config.yaml
vocab_size: 8192
hidden_act: "geglu"
rope_theta: 10000.0
init: "trunc"
doc_mask: true
max_steps: 7798
Each number is 128 + 24 x the weight over its row's rms, rounded and kept within 0 to 255. Layers, rows and columns count from 0. Numbers have three digits each. The size before them is the row's rms in percent of the matrix's.

# layer 2 MLP down, 128x448, rms 0.099, rows 0-127, columns 280-335
095:088104148143101130135146109125098093143158101156092116155158113116150098112145146115155101102152134150095163142120125184109144112138133109148173161132136137141158117089
093:119110115083114125108130173143129182083104082119139116104147134128118198159106127136108093174117115082112109099135155085102113135114111123147133136175171126129133136118
095:134134120100086139084110123126123107123140114127130170136113091122136114120117106129167135122107122141132118140125136115127139143138144097151093136135150143113198146164
098:116130124083142154135129169129139130138156121149139116076109159115128137150140152115135109104144116099154144093117150125136144116157150144139133128130128134122125127114
099:159100167107087148133134138135133173128126182109149163146117114091082111171166093088124129123155140141099133140163138114116101131114087120122139126126074132137110119151
099:127094125133113097126115104141125104103151148160126108152129137125110147122104157124138126140177100141080141140103095145089138108153106101114138135132071098147137095171
094:141124169094087163097140143113108151138127160140142142132178120102156146118095106166142144135115123088090134109113132101138122142094117163173167133139151119090101127132
098:175130128137095143165119112094125147130128140103128101118080136120184147093150148163153138126118129136085118110142116084109133108128127122119187096099147120096129138155
102:105151102126117122114099144140109148097126121124118106126097145141159087143122128149112144156124054119153132116102148129152161143125128178167056119137152123114115116128
106:156120134133075131057114118128103169134143126134141110165142149129078111160094084138132094153118123128124176141113108107152129123138109121103122181100113125120126125176
098:145121095162135146109119144153141089117101110106127153089094092163148157152132125085101159125098167146142149122147158120163138129150116110112143135117107119096154172187
100:134148127087115096115103127098085150178134138143132115131126110117083153136118128099127133144156142127150134111123107155147103117119136141107122130128150145146096125095
107:122119101107084178120135119144117155142139140117132113109126143201148137138088091083150107096112130141151113128126097117141139106148139145124106132111127105096124151138
095:111097130142118149100132082094095119160098129128168148107134086110132121124111136110096140125120093157148102133176097144128144138128104106082155155155124116144117118153
096:109180153138065159134119150142127127119130127166156105118124086108132108136113129109079177190172156146194113130156110197091148113100137119106152148145103112090121136123
102:104121099163142129162115120182111104147096041093164123150141131094147137131093098139139085105111172107155123134094139114119120115142158125174156162143143095156110132117
100:154158134135182114167123102119098141093122192117125103145118141122102149089128146139120137121123156151131107108130135122103130099123150148169141106169118139158129123131
098:158157122123130119096154089186136124143113154179098121079145112114138120118117118124113154095172147129153106105124120133141152098146080129100130092141126202129137109169
110:109149130167149161127135112134161162156138121122122134159099148124146157092155117176126122126163112116110116094149139103082105151145128119174128097148163123143112171144
096:116095168113124136120169164147107125102141085122139137132162117142107155128102184146131127135114126133135104156155121125145130138160139126126062110105132184150178190130
094:116133106143134124104172127124145101142132127107109149116149095137117125129142100101135137143161126077136182144156124146119145115135159116135147158139121164120144100124
102:130125103127164150156128114119102143131114066127084094161130114143092100092161139159135126122132158127146143127137145155081112138170098118112094104146082159116163088164
094:093119112089126128132113122163137133088090115099172170135114145151158153148128106179130116084099119143092128122143127128117123128122123153137117100168154089146138150124
095:124129124113122108103091133111106135095167129185129148100128123152109105095117173106096177168103079167104114143122147103098127113132127122110136117117127129163108139145
100:093118115152163092150083135111146144126141150145133134174121120140119123108142123141088127108153119118122123148143094115191133115121130115128152092119159148163145133162
095:115141112088113143140096199116102110124134182110123075141139133101116135132100136120085140122174112139138150138123117097139119156155149121123134129108093101151117094115
098:096154135100166110101129135144125164117113146085155123133123154137152138117160105143134161085121144069109135142115126124097110138127188128128136122127103121144173117136
091:131113126068126121137162135087157123158141194125119110156115134139118156156145122089101111138117145112173106116118127116120132133103144129085159136087100139084117127100
225:128121129130159107149152155139114139140127150145103103121117153163161162135157126125173158098118134120120149076103182102141098076102152154129130099137162124129104144111
093:142136115125150109091136146150142127144108115120115143116120070146074108153124141170101098150146116138114126125113177172098131128125083138131139142125131114138107157146
104:160155119123138149115135151116128134146117119126130144189114089174164129113117119124139092144127098126121118143117084113151154133145114086143149170134105136065145107130
098:082146144143107137116094106083144125088107139119121133118126067118093123083100106112135123102132148131103149135177133135109120105110149100112153162069135115090125087138
101:119185123131160133103150175092135120117125099153140143134146123101130123104163119119158109151126094132099110124109142172126129134099100161066147083124137121101123104126
096:161127111100086105127143103149149111131138159087126121141154106160151148104181140129140169157119120119145120131093139146130119135171140151099170087127134086118120145154
091:125111105149095075094150119093149147188142123071113153112140103100109120112115140119148122163143119113125138154113094116121113165112148081058134145131141136126099100141
101:122113124147106169141184111108169101105116135125132105140145088100140124132100099097117105083114104164086127164143125130188134134104175105137146156130132156126135100149
103:131139084138153129162133147102099137101169108155122114110144167104128144172103142126150146130165110132068137095114175131139077121144089172168075129139206173172154124140
099:125085127151146127110070137105132102142122142113111132155106127161118110106097134139115114072154123140148148154132093169117158140107158088097166149124134113133093180113
100:115146090126123111134182115151105124117142127138120087120138087158108080133081125137148149145096123092170093135143128100101138154179163135076110157144101127140119095100
096:129140097140121150128146126075140134138129124160138120115142114153132139127100158144131120131124089099150131107121147152123087162142120142145131107158140107166116103142
094:178127177114138140141092142112106149146164090166139099122117139108110105115168143124153130080108048114171085131138109139160197152090130110158108144155102133150154159112
095:163129120133122114114133132138155120113119108170099156107158096127145100132107110110176211134140118158170104073074151084065140133144168136106107134141092135098112123125
103:110147153164132115121086133126127131141131144157120116108103140124105122124140097111115126145180184083188126148165043179147106136100099108148126148116117132122136115169
092:159104133130129145133127131115159122133095095107122145147150127144157090171158116106138141155106105145091173169162127173109113152146175099192156110103171124151152118128
094:116106130081091135129128111143098117081112144118141197161123101121104149139118115140091149172123146136131161155154077111084115137119145091131196077129164108149112168142
100:115114104087096150110103105106189091124083173115097130145135124122064127172137115097120111158112108166200113126113087106079138128107087088171120112087141122119138150169
095:094122085146121125055135103171129144129126110103096149111101162095103108134138127122091105150126108146105091125149114129139162152091133123152108135121135177092104135156
100:144191098113129130116143128080132156108150145109107108074140131119149128150182138160141143102113141106095094146136117125140105145111140118103123085082157123105130164093
097:119077108187096115170117174185119122184173085162134111099188139117117133091106096156109135110171147093152109134108162141146114153132134154117123135072101146104130131152
106:112111148117104142082104141125125138123161135175146132146088147087126152104104137111117130136139159136113132161114123157172110149103109118096142164108075174081154127096
090:162125137130129148146150173097140130124102118154110110113122123128130165159064182131122117143128112141104126173138146128145117115120120132127114163127106132158158120127
110:135112175145137119152113110123156094091082125138119111159128103135079145115112101110110127138131135123132142181134091146106101122139089109125165121137156130116165145107
093:192112102115124147095123116100178176143119109109145135165136159136122131164105096143111121091116142101159127122116133124124147081160118121145112135122106163079110096116
104:139102142147130126109134082121137132160119123154167134124163124141152130119122152092116108142134124151081152177114113176128161141085060110111124169122117112139135090176
099:108114136106141139134107125109160122102076123109085152141131077122101134108114117108169113146152110147142134168147112111117114132112128116135132159105129128138097125125
091:088118144139098130164099079128139114096086113177152103132127133113145124169056189108164136119133129105135169152132115151152105100131146121112068141120138094133094144146
099:140171136138136144148161093174119121110132142136154078111074174152125125092150128122121137109124131093125147097125153114131114123137147148120112107168132144101115098120
099:117126136091137133153145127117120118146148145087161162128149182195118149124136097125159124108159120084144115096110136140115141105141139123131157106123122124095102101117
092:126091126117119136127101119157143138116121088140074170091104144121114104150114108157133132150107126113165162119112169081139156110148075133141162127148112149104118120165
095:110162115121134146131153147165128097134151077151166106078177185093106151127135125117093115152110150191133115115119136092110097154133123152105126144077136126161121108124
096:177143166133120132134108144147176135133110112117135127117091110118110142061208170089149077118134144181114165167161097128095159144121089096133081123097095140095101157145
096:115102115121127094082092160132092130156143097134168108085132161136108145089104140151112153075129114132099137120129179142150128119162157146126114155138094167106129125123
112:168131145136148111154121154106163109177133122143125138128173097154160125134115117123117108138155109105114116144152092108122120132097132102109112147103129123156117123134
100:185166157119166125127099146172105142158130160128126149102101147111183141155110122148151154146148151161116118111144154105152127129154158161140097109138117130129120155128
104:136090128127130113110126100108117149080143101132125128125095125081131128132165139123132116141118157138152125121106097126101114176135101128139091091117106122170162099086
096:105139125135129093133167104114157148116130138133180154131121104156104098106127096131104137120124142095181121134139123130121140160130137117130165156167142106182144110090
099:121115125106173127154128160143110102117098123159184118101160112134101077094120174112108138066110113117086092142107143111090150125133124112090142179099121084184154166093
093:097139130121140136133125108124182154139160157119152121142113143134126137126129169130085124135102131153066156122133144127127117146135102134146120134107154110148149128125
096:155131125117125134128118141183119138168166131144126131119134100098145148110160118142131146125137154084127112123118161150111115102100113152148111095131156181076114155091
102:126109128145156110102156155142108070142090149112110109147187102102164124099146092136112122125103130139134104122128145118148147163078113122118121107153126118135150108122
095:095100134130152157165109119146120076105144144100127106118116120102161119105129153125150150152153140101105158123166089111154104142109120143091109144122104160209112143100
108:135124166113115127143112091136098138105093139137110142118140142161103135128075137187125162089107075145089108099130160061104126146101125178180099149150127115124129159175
105:159151120107162087152140132130114150113179096117130093111082144125175155147113144136135107131130154154133127138086133142102153147107106103145137103125129134095160134120
105:124150131126125107127158133121093134124113101136085129109153112106153108173127133145158132131135147134138123107139154141121103099112130166172139122134127100098138103119
092:111092130149149155192132090121169184168135093107153177107061153166140127107156100075124126136107100122139173123154130110139135127131125136141137091163129130174172122168
094:121119150145156126156145117132094170158148144158114161123126129095140139142133098139124143139102098102136086121169120146155133134117126148140118127119140154079156151130
096:122167096134145162127144124128110085135096129116134153152165143130129099088139108148153093112093145111137142078119134130112106119112134178117073147109102160146155100125
096:158123143166109116107116131095093106126138164102109120132112114139103072114168164132108134128151124117135159119152128120150167138136133119087107124104090115094121146098
104:125166113148077103157146141134117152119128158139131131154095160118100138146133137137149112138143127114120114109095129103116104132145101126116083131178120100166127130149
094:145104154102083139134130106108144065082160139172125137103146083144104118145122106100127094160128118140083130160174108114166120143145143080124106154101125162132125135137
105:143107074160140165173174119109141147117142150132110132126074135146153129099125122119135091141100114142151140122136145122141100124111156136113133101165112091147123141102
092:111103170115189121094097101106154089127125140098136129116148150085157143125140134111103157152122111173156157118152143146108139146119122131145130095107162142137131156113
096:110125127103119113099142153098151081180111131130115142157146146111154123122117158115142119147136104135131134144125099135157159160116168095114139134125066134096172160129
101:127127085164113130156124133070129118124171143110097076150118141142165147120146116104080119128113177168097118152146109107131141107143146137118140136141107181161175156105
094:149133109097108087142090073159148159171137143141131176157164155159165152175094148139135104086121119135103111096107128104128136117104108135127134143132128141124153114089
101:123110096139153131101135112180121111084100115095144191123163085072099156151063113107081138148111102113094149116144130109110173126144148141159115133189131104154096121118
096:133153089124138111083157149133181095149116135096140182165092135138129186145091115123118084143077144101161129129131128088128110141143111102139097130110133105118119152114
112:136157138143161125098127112171149162119180124103134136117111154160155163100178129130142173134137117144094090121103168090103137111113096166117088070187181108135106121128
098:078166106125173114120129135140139117149122113104117115134097136143120159102147126117150138144141140141107166134127113121146128115152126105093091125110081129131148110104
093:170171096116100119072112083121154107081124128128149122134131162135105144123115099122184150122192124100080100159139127128154124088137118123069129108141122141146161145129
090:151115139152120113107106159131145106106150153133129116144150102140144161104171134145140129070129119163134093127107150092094115120139090127113128118101160092163130192142
095:129119132130139113159105144149144122152111122117102125109117131122108121125096175122119121119136148115146112136088086095141102100107145107155147119079131098167069125125
100:147145184128136116116101140137073117130105107142125141138154120098132091156145124179116108116123123131154068109168132133129135127099110155159122134140146135162144131125
106:115136115144108079109140153109130119080092113120143152109174133138120113134149163169145135122082132161104075096108124119148124124141156158136125095163130122113081121105
116:114131134120157143143095112173153110165122109154124125105140110156077120104129100071093136120129119139111092157105096131127160152098163102155186142136134151136110117091
095:129099125129062153160176110137130115134100142131120174160072096109156092134105141145136151113112139150167170139159116136124147161153107109096137160041127166083091144120
093:127151098111126101139152122137103166123128132123117170141135112109160102109159123105107165148160138110101138125130150156151117123168136156103120136158134121116113072142
100:125144176174138140157064098137107141122081129135164147107143146145142133157128131107138108146140123155132164172136108175141123094085134098145133154115088151107109107151
096:155158146135110165140118145122102059091130101124096168102099168124153142101097165131147119147117101158076111156146130173134110122106149155141072138148141142159110118138
104:149136137141122160124129116150131141099136092145114136121105114104131120140115113120150150093130127131106122121122178106108123145124064158167102132140141105136080133130
096:103108130133168097133179103178131122155101144123075122119114156159144125123170171099112184111133128150157149123130119065127136133164132130148120132120171101126143106136
096:104149118114133094163128137103080131125167119097146120122148108100127161085118133151164107171106094143151139125126140172119096153166108134150110097130113092146133112130
095:118111135122113124153120103151142129157105063108103098119115146171106140127158138104122115088120128134110110131121138133124133127140107142101161103104177107159119113107
103:113167165144121088137111106127076153137136109126194098128133122098141107119145124110150118148125184136166131105131143129142129126155140146127067113126130122079174089062
090:094112102109155123093079144127084140121145166111128092139115167128135111146142078140116144107147139070100111132163129147113140140119132143109143137136175133182131131100
104:122080124160125116084163171090138130102142078108112095128082154143116136086166112127121131128105149123143150115159110135123129175113135132065123120124142108134123109105
089:168118127112120121142143115064148098142121094111118088144135121109096136109130165188129141143119156175073108093100129138155143166144162105151126101088126123140118137111
095:106124183158174118094184166184104128114161139111131161165129150154148117140111129184105141135100117104128117099122140143144114113135129153119159149117123080149078154147
088:139115118093132117126170141104076114117088164113167122127134118114156087199134101127133124146166151120088133140162163157104133128119126140112158149112127119094170112108
093:077110214187130109178136131098190110061083131160106158124115176143091137128160115118103103128101119087151133139121155126145108141143115136118135141119147110151125134134
100:105154151084155129107089134088114141161124150109109116119165115117111142203081128148140119099109119122158146112097129160115150127141141140126121115153162137163132080133
102:142139115160129106170108150131081121149138195106133122138172132083148155137129115191128139118110163076155121101140152098105131119186133152157109080133182077115095125138
122:155132118117125145143145109089149122098115123150123128144158119074113116127118115098138095130141155122156121165131071156159160102083137079098151115122109193113155133132
099:101142110139152130132104135132111124161119151135120134088152125129134124151224159139133154141142162116096129129141127129114123087140172131132086077129159173125112122138
103:132161145126117135152112077114057136154145142139103140153180150090113092105120115119107146078142127140142124127119115110144116106118119114115131124186121117084120152139
098:097105106137117140102158127079141120087117132117107126148142103124150113120136109104142119117106125085168184152135089102147138143117135112138140148098096109141108115117
097:116084104173109203147130165104121138105140176138122145148120084132124107113116107104119146182120111154173112125137137182089130155148102151112105115116150097119097156166
092:119162132138076140156090145131124123084185154150159140127100132117150140143109202130122168107135129133108143119108120130111101137170134129096170114143100131130135119145
094:144139110129146107137099167127105096169144115154114104107133126128131119130151139153098092144098152087163090107151137127128157158075140114143133111109132131115145164158
100:129142181142121142120137104123132157137164094150147113105117135117094072143120135140173105130125120134159147132109136144128108110183101131173100132161089109080124108130
092:104173172139126124113116106176153181125123141098147182100132149152144072158158107134149121169143134073147137121101125088151158113111148157122164135138101141149145127088
100:128142132133114124136133116149175106160132102114154122145118098140091122096097092119099121125144154135083165137110077131137159103129087096137174136091115115125130097084
102:087121116147154114162160095134154104133128162101061157094107157157150144131111147147123062125104150122123076111139135118189134110140146145137101134119127127089105166104
095:155104095107134163083079115106111124157174157124142105141134136147113116185134126130087116128138157142123147154119107178151121133116142117138132149116111129159100146112
092:157091146111139135138135146127098150159154121114108106116104163123140124122125150126150114100131150125141129111121145101101127142118151132102139141121177130109136157150
095:138079109132120096122136074128150178070098142137149121160156118109142145169172189155104109141154105145126131114112115146099130131135112112122166135106137082147107155102
094:130094135136150157121121121142185145114124088092162104141097120169096115130157126134152126131119108173111135128088136121128134121134155137140190173159092095144136115112
101:139129128102111165112165147192174097116105146119132083187126084124129153113120119116113101132120129157156066161139101143153136105106105115177118150156108152154132150150